{"activation": "swiglu", "norm_eps": 1e-06, "positions": "rope", "init_std_qkv": 0.0401, "beta1": 0.95, "lr_head": 0.00715, "final_lr_fraction": 0.05, "seq_len": 256}
Each number is 128 + 32 x the weight over the matrix's rms, rounded and kept within 0 to 255. Layers, rows and columns count from 0.

# layer 10 MLP gate, 1024x384, rms 0.171, rows 393-417, columns 256-383
[[126 152 146 155 138 110 137  97  94 142 139 101 101 130 117  66  89 127  79 159 187 174 158 129 129 140  98 124 141 129 186  98 169 151 114  85 180 135 132 175 170  92  97 112  79 119 148 165 184 128 145 100 131 203 130 128 138 108  70  85 168 207 131 180 170 108  77 131 166  98 132  86 143 100  56 136 192  97 126 159 133 161 125 147  84 146 128 132 115 108 163 158 168 109  89 133 135 140 139 158  77 143 122  92 162 172  94 104 129 104 140 116 122 125 144 122  53 131 166 150 151 144 136 166 158 135 116 145]
 [120 138  48 102 121 148 154 116 157  51  95 142 148  71  86 100 109 129 136 107 143 170  93  90 230 136  90 137 124 109 158 145  87 165 110 143  47 133 107 106 104 124 101 135 166  95 111 142 145 126  84 146 100 155 134  83 113 121 171 145  86  93 175  77 118 136 103 173 163  97 175 190  95 141 111 100 129 127 117 208 111 113 132 155  89 108 141 115 169 177  98 138 116 202 113 155  96 127 120  87  33 117 143 131 106 109 101 178 199  66 150 125 144 125 121 151 167 190 183 143 114 149  86 135 132 123  97 104]
 [128 117 133 128 144 101 168 120  91 136 174 171  91  99 123 160 112 134 155  92 137 144 117 117 206 143 182 153 153 122 109 146 170 150 120 119 142 122  63 158 144  77 128 183 121  93  93 121 170 141 106 142 115 130 137 171  76 102 184 125 191  95 139 169 166  86 112 100 136 105  85 150 139 122 145 150  84  89 119  59  80 123 141 113 124 128 133 102 102 143 132 111 153 115  93 115 123 171 159 110 140 164 130 104 172 122  58 163 102  71 153 117 100  91 148 146 113  90  95 101  87 111 113  90  94 183 131  69]
 [164 105 161  60  99 189 128 121  85 144 113  69 113 181 121 148 119 160 143 136 168 141 177 142 174  98 122  68 112 127 125 106 148 147 128 205 174 125 113 124 138  97 103 161  92 119 125 100 158  84 120 112 120 221 116 130  53 126 106 156 152  95 137 178  99 100 175 131 140 112 116 137 100 120  93 120 145 104 105 117 144 179  97 137 115 125 169 151 120 114 109 186 177 194 115 105 137  91  54 145 123 144 112 119 174  91 122 104 159 105 177 149 114 175 154  98  76 138 108 107 127 152 196 122 143 170  71 174]
 [ 95 135 116 107 140 108 148 112 124 125 178 104  79 107 114 169 149  76 122 118 115 144 105 165 130 113 105 119 113  90 226 146 166 152 124 118  92  85 159 117 103 111 115  78 155 101 113 118 176 110 130  90 121 146 117 119 120 114  86 104 103 138  95 129 173 141 140 121  89 198 122  84 138 141 116 158 167  97  98 107 126 187 154  87 112 119 142 138 150 107 130  43 126  99 156 108  79 133 131 135 168 121 129 130 130 135 149 155 165 115 151 117 147 149  80 116 138 132 108 146 156 180 143 195 147  49  63 121]
 [113  89  99  58 142 115  99 130 127  91 131  56 146 133 129 112 158  88 129  97 119 115 150 168 146 124 216 116  70 144 102  64 120 120 111 153 151 170 158 146 114 184 147 119 141 186 155 123 124  91 118 118 128 143 125 101  62 153  89  84 139 114  92 146 107 103 176  90 169 128 198  65 142 109  92 189 165 114 124 182 121 126  94 114 142 144 168 119 161 104 143  91 194 142 168 130 132 170 139 116 165 102  89 112 110 131 124 147 108 105  86  88 151 124 172 125 123 135 145 165 114 143 167  87 125 112 152 149]
 [143 148 149  82 144  86 139 177  76 100  82 122  90  83 145  42 113 152 139  93 118  86 168 145 167 126 144  84 144 151  98  86 115 155 129 148  76 153 129 116 160  82 144 107 133 149  97 135 175 126 152 178  74 116  71 112 141 158 137 113 142 127  81 126 124 117 165 123 156 144 138 174 211 176 216  95 128 173  91 150 166 114  68 144 123 138 158 135 157  91 112 160 185 136 187 115  84 157 140 103 116  78 123 156  92 132 106 113 183 175  92 136 184 148 176 114 121  83  97  75  94  79 154 119 157  82 158  97]
 [211 170 126 121 153 129 157 155 139 139  77 131 107 125 189  75 155 164 179 174 125 189 171 117 113  93 144 137 126  98  84 117 118 149  98 107  66 150  91 128 161 119  93 208 104 126 137 122 163  87 187 157  99 114 148 107 121  87 165 146 168  98 179 114 166 142 102 107 137 208 169 122 149  92  96 136 103 122 118 106 109 146 115 154 120 118 129  89 161 127 104 152 105  42 157 141  99  79 124  80 152 131 126 110 106 128 191  98 174 143 130 142 169  89  43  70 111 143  95 128 129 163 143  77  81 194 134 159]
 [ 99 166 148 117 122 144  45  94 106  96 136 104 137 141 158 136 198 185 132  78 174  94 137 163 136 119 128 167  96 138 204 109 198 144 118 147 104  85 160 152 106 150 138 167 176 139  88 151 149 203 152 137 141 148 144 101 156 148 102 108 156  99 125  94 168 148  67 119 174 148 150 137 180 131 167 158 159 179 109 114 171 142 118 125 140 152 149  91 173 107  49  63 132 155  94 126 152 174 119 126 129 123 142 146 115 112 155  96 141 136  80 118 131 144 114 155 130 152 156 133 144 144 120  90 121  41 162  80]
 [153 152 100 160 139 134  92 122  86 117 145 134  75 118 161 144 103 110 164 144 113 141 148 109  63 131  94 173 167 117 170  74  85 159  63 171  85 162  93 139 127 189  94 123  96 147 146 137 160  56 155 130 177 115 159 151 105 103 156 101 118 116  75 118 139 141 173 146 110 115 134 114 143 173 110  72 147 125 158  93 172 119 152 157 108 133 143 108  85 118 156 182  81 164 138 113 116 162 131  84 128 134 160 101 137 123  98 124 142 125 166 123 173  85 119 156 130 191 149 129 124  89 141 102 134 120 114 115]
 [105  78 103 146 185 131 134  94 113 145 170 133 182 188 125 138 158  81 143 135 154 102 126 122 148 130 112  74  82 140 117 144 161 120 134 111 116 124 117 172 134 128  83 200 122 109 131 118 150 130 122  92 141 165 151 148 146  97  95 148  78  51 152 145 159 154  75 105 168 194 138 108 149 164 108 141 117 107 193 154 128 124 137 152 126 131 136 115 180  79 119 149 120 179 102 108  91 139  59 144 133  73  67 137 143 115 149  98  94 145 130 122 125 123 101 125 109 132  93 154 165  76 161  76 128  83 144 152]
 [157  78  88 140 153 100 138 135 138 138 100 151 125  46  92 122  94 139 125 107 133 112 180 139 202 157 136 106 110 127 110  90  80 114 159 127 167 142 107  84 123  75  98 105 180 159  64 168 157  87 127 128  97 151 181 179 109  91  95 132  93 150 139 215 115 157 103 142 133 158 115 162 110 135 113 110 114 119 140 106 133 120 159 145 170  91 149 136 150 165 137 155 103 148  75 135  61 116 119 163 158 121 153 165 115 141  98 149 133 148 169 118 141 124 128 146 124  82  79 134 133 131 143 163 190 142 150  90]
 [174 114 129 135 192  72 144 121 144 130 110 109 166 152 122  98 126  48  89 186 225 157 118  48 153 164 162 108 125 144  89  85 143  87 165 143 173 178  63  96 143  85 151  97  95 101 137 107 114 140 152  87 207 165  78 165 137 122  99 146 149 153 128 119 141  66 143 114  56  93 105 133 163 184  63 113 148 140 110 155 168  88 127 191 149 123 106 174  75  78 187  93 166 164  64 124 139 162 106  57 167 137 115 132 139 193  96  51 119  95 115 145 117 149  98 120 120 125 117 159 170 159 100 133 159 114 123 159]
 [171 133 118  90 148 136 127 113 137  53 110  96  88 106  98 153 192 155 212 100  68 164 171 150 123 129 134  66 138 101 114 102 127 160 117  81 118 128  81 155 142 115 108 184 134 132 103 101 125 133 151 111 138  83 173  96  93  94  79 130 149 111  97 105 148 131 110 119 101 113 141 172 107 112 145 156 181 161 112 110 169 139 137 186 133 163 134 162  84 127 133 148  98  91 183 134  62 138  78 174  93 121 177 109 138 124 110 142 155 145 147 130 123 196 100 123 152 125  85 140 135 147 115 105 178 112 156 163]
 [122 171 144 122 128 101 130 176 146 199  94 120 130 111 108 138 126 189 129  82 120 131 135 152  99 174 162  84 113 166 134 151 147  46 116 115 195 186 134 137 119 159  99 127 118 141 162  83 101  97 143 126 176 102 116 166 113 100 131 107 126  46  72  67 141  64 126 150 129 107 122 106 112 137 168 162 171 143 224 162 130  57 114 139 143 136 121 171  95 117 134 134 159 105 152 156 113 244 121 168 120 159  52 128 127 104 177 116  60 181 135 150 108  82  93 128 103 172 200  89 153 116 143 104  72 117 130 148]
 [145 171 116 146 119 127 145 119 141 105  88 169 144 159 186 146 136 133 159 136 103 113 153 153 189 159  77 138 138 117 131 165 122 124  94 185  84 137 107 111 149 135 151  97 127 112 117 124 104 139 172 108 121 114 122 123  67 175  88  96 113 140 200  84 161  92 103  90 117  87 125 101  99 132 164 131 151  97 140 112  90 135 181 108 153 169  89  92 155 121 150 147 156  92  91 116 130 134 108 120 100 128  88  87 127 135  89 160 108 131 163 154 162 152 161 137 132 116 111 117 101 138 123 101  81 169 167  99]
 [132 139 157  87 126 141  74  73 125 149  74 118 110 127 135 123 116 127 140 120 150  75 137 158 142 183 196 158 120  33  95 164 151  91 113  86 167 117  62 187 160 103 144 130 145  55 145 143 108 108  70  92  85  85 169 123 180 158 178 174 114 120 149 138 142  83 195 133 133 128 123  93 144  83 123 109 123 136 154 117 184 173 123  94 132 133 181 147 123 138 114 124 103 150 134 158  80  84  99 116 127 159 145 153 109 129  94 148 121  71 167 162 128 170 138  61 136  97  85 101 158 163 142  63 172  97 118 218]
 [114  49 102 138 162 143 107  61  97 114 156  83 130 112  68 112 193  93 141 101 201 157 157 174 113  76 169 127 117  70 137 191 165 112  98 165  88 119 136 110 140 172 133  86 161 134 102  75 120  69 164 125 107 158 112 125 124  98 108  39 119 138  85 110 124 103 145 123  96 137 119 133 164 147 111  88 189  99 114 108 102 136  95  76 109 123  79 105 162 101 101  92 139 117 139 152 113 113 139 128  78 144  79  91 115 135 100 160  95 139 112 168 127  76 149 128  94 155 147 133 144 115 101  74 107 179 129 101]
 [138 116 112 159 168 113  69 141 185 135 163  95 141 166 143 123 135  97 119 117 119 106 154 189 177 186 168 147 144 167 114 134  86 139 174 143 143 122  90 121 106 173 126 119 141 133 101 103 138 166 109 127  90 159 158  91 147  70  49 106 147 145 143 128  95 160 123 167  92  70  77 103 159  70 170 157 153 119 111 110 119  83  91 149 106 130 161 127 128 112  78 175 159  90 119 173 133 148 161 118 121 111 158 107 175 112 164 196  83 105  93 133 178 139 158 145 146 122 113 145 111 119 164 147 142 200 133 142]
 [139 152 181 107 110 160 169 139  74 107  93 109 140 124 142 194 168 134 130 115 171 151 141 103 121 106 122 112 100 152 232 184 138 190 118 154 142 197 168 172 102 130 149 113 102 191  85  89 129 114  97 131 159 167 135 116 104 105 164 190 139  98 103 150 165  84 159  62 167 101 129  82 108  64 130 115 116  57 151 181 141  90 127 153 112 107 105 114  91  95 121 108 187  70  90 124 141 127 164  95 192 138 149 146 178 175  75 132 187 170 179 176 154 105 148 165 194  57  60  79 105 101 157 122 158 110 175 108]
 [129 124 130  76 115 102 137 125 111 160 125 159 129 110 120 138  78  94 163 148 160 120 111 115 126 128  58 146 120 179 208 126 123  87 124 108 138 178 163 106 103 118  93 169  67 171  92 116 100 114  82 192 144 157 182 129  90 154 148 171 127  70 105 127 160  98 119  81 122 162 174 124 107  60 170  98 152 163 120 122 139 126 101 142 129 121 103 150 165 166 163 162  67  94 150 107 104 163 131 130 147 116 107 102 162 143 101 106  99 148  88 106  97  79 126  59 140 152  96 194  63 102 106 119 114 133 111 121]
 [107 172 143  87  98 154  98 167  94 153 129 189 149 161 139 150 154  34 166  77  95 107 123 109 105 110 152 177 115  78 124  61  92  77  95 104 120 183 132 152  78 148 201 136 208 116 120  57 134 129 136  50 114 133 133 141  95 158 128  97 111  99 129  98 111 134  90 181 153 116 132 102 126 152 119 126 132 105 127 129 128  84 142 152  96  94 102 187 134 109  97 164 123 122 170 138 160  85 112 105 147 183  90 146 167  97 106 157 137 159 124  97 155  91 167 182 140 107 140 157 133 167 113 153 131  84  90 143]
 [150 119 109 170  99 115 136 136  81  96 134 150 125 130 167 136 162 187 144 184 102  71 127 155 136 145 125 144 138 117 102 109 199 159  93 118 164 130 144 157 136  72 170 150 102 133 126 122 170  74 105 108  80  86 107  73  94 140 136 160 170  75 112 132 115 158  91 157 179 155 164 156 161 130 141 151 100 155 103 112  94 120  80 160 142 127 149 168 144 125  25  77 127 107 182 210 131 148 148 127 156 163 180 106 173 127 104 112 162 158 128  84 141  65 109  73 111 181 114  97 119 143  99 208  87 128  83 135]
 [114 153 171  75 110 128 125 126 104  93 148 163 150  79 183 105 147 148 122 144 108 128  98 128 141 130 122 138  52  99 191 152 124 137 125 113 157 110 122 122 201 160 111 135 123 132 162 129 137 129  99 111 145 142 102 117 161 153 156  95 109 119 141  92 149 122 115 129 116 118 128  93 136 156  88 126 125 110 164 180  66 176 191  80 139 102 189 113 156  97  83  99 141 133 178  96 126 144 152 166 138 149 140 152  85 192 145  80 159 132  99 149 119 128  94 141 128 118 124 108 156 129 156  71 157 153 150  90]
 [193 182 137 115 108  88 130 143 137 126 197 162 154 178 162 131 147 106 132 153 101 148 180 130  79  92 164 173 130 124 174 133 153 111 100  93 175 116 183 155 113 112 131 157  95  50 147 127 129  88 164  70  43 121 161 177  85 112 150 140 126  66 104 153  61  93 146 122 108 140 147 108 150 193 176  98 111 136 115 203 114 157  78 134 121 158 155 114 105 153  87 142 107 175 129 106 151 140  92  85  73 161 106 123 119 128  98 103 149 118 138 130  50 188 168  89 144 158  85 113 114 136 131 107 129 129  88 114]]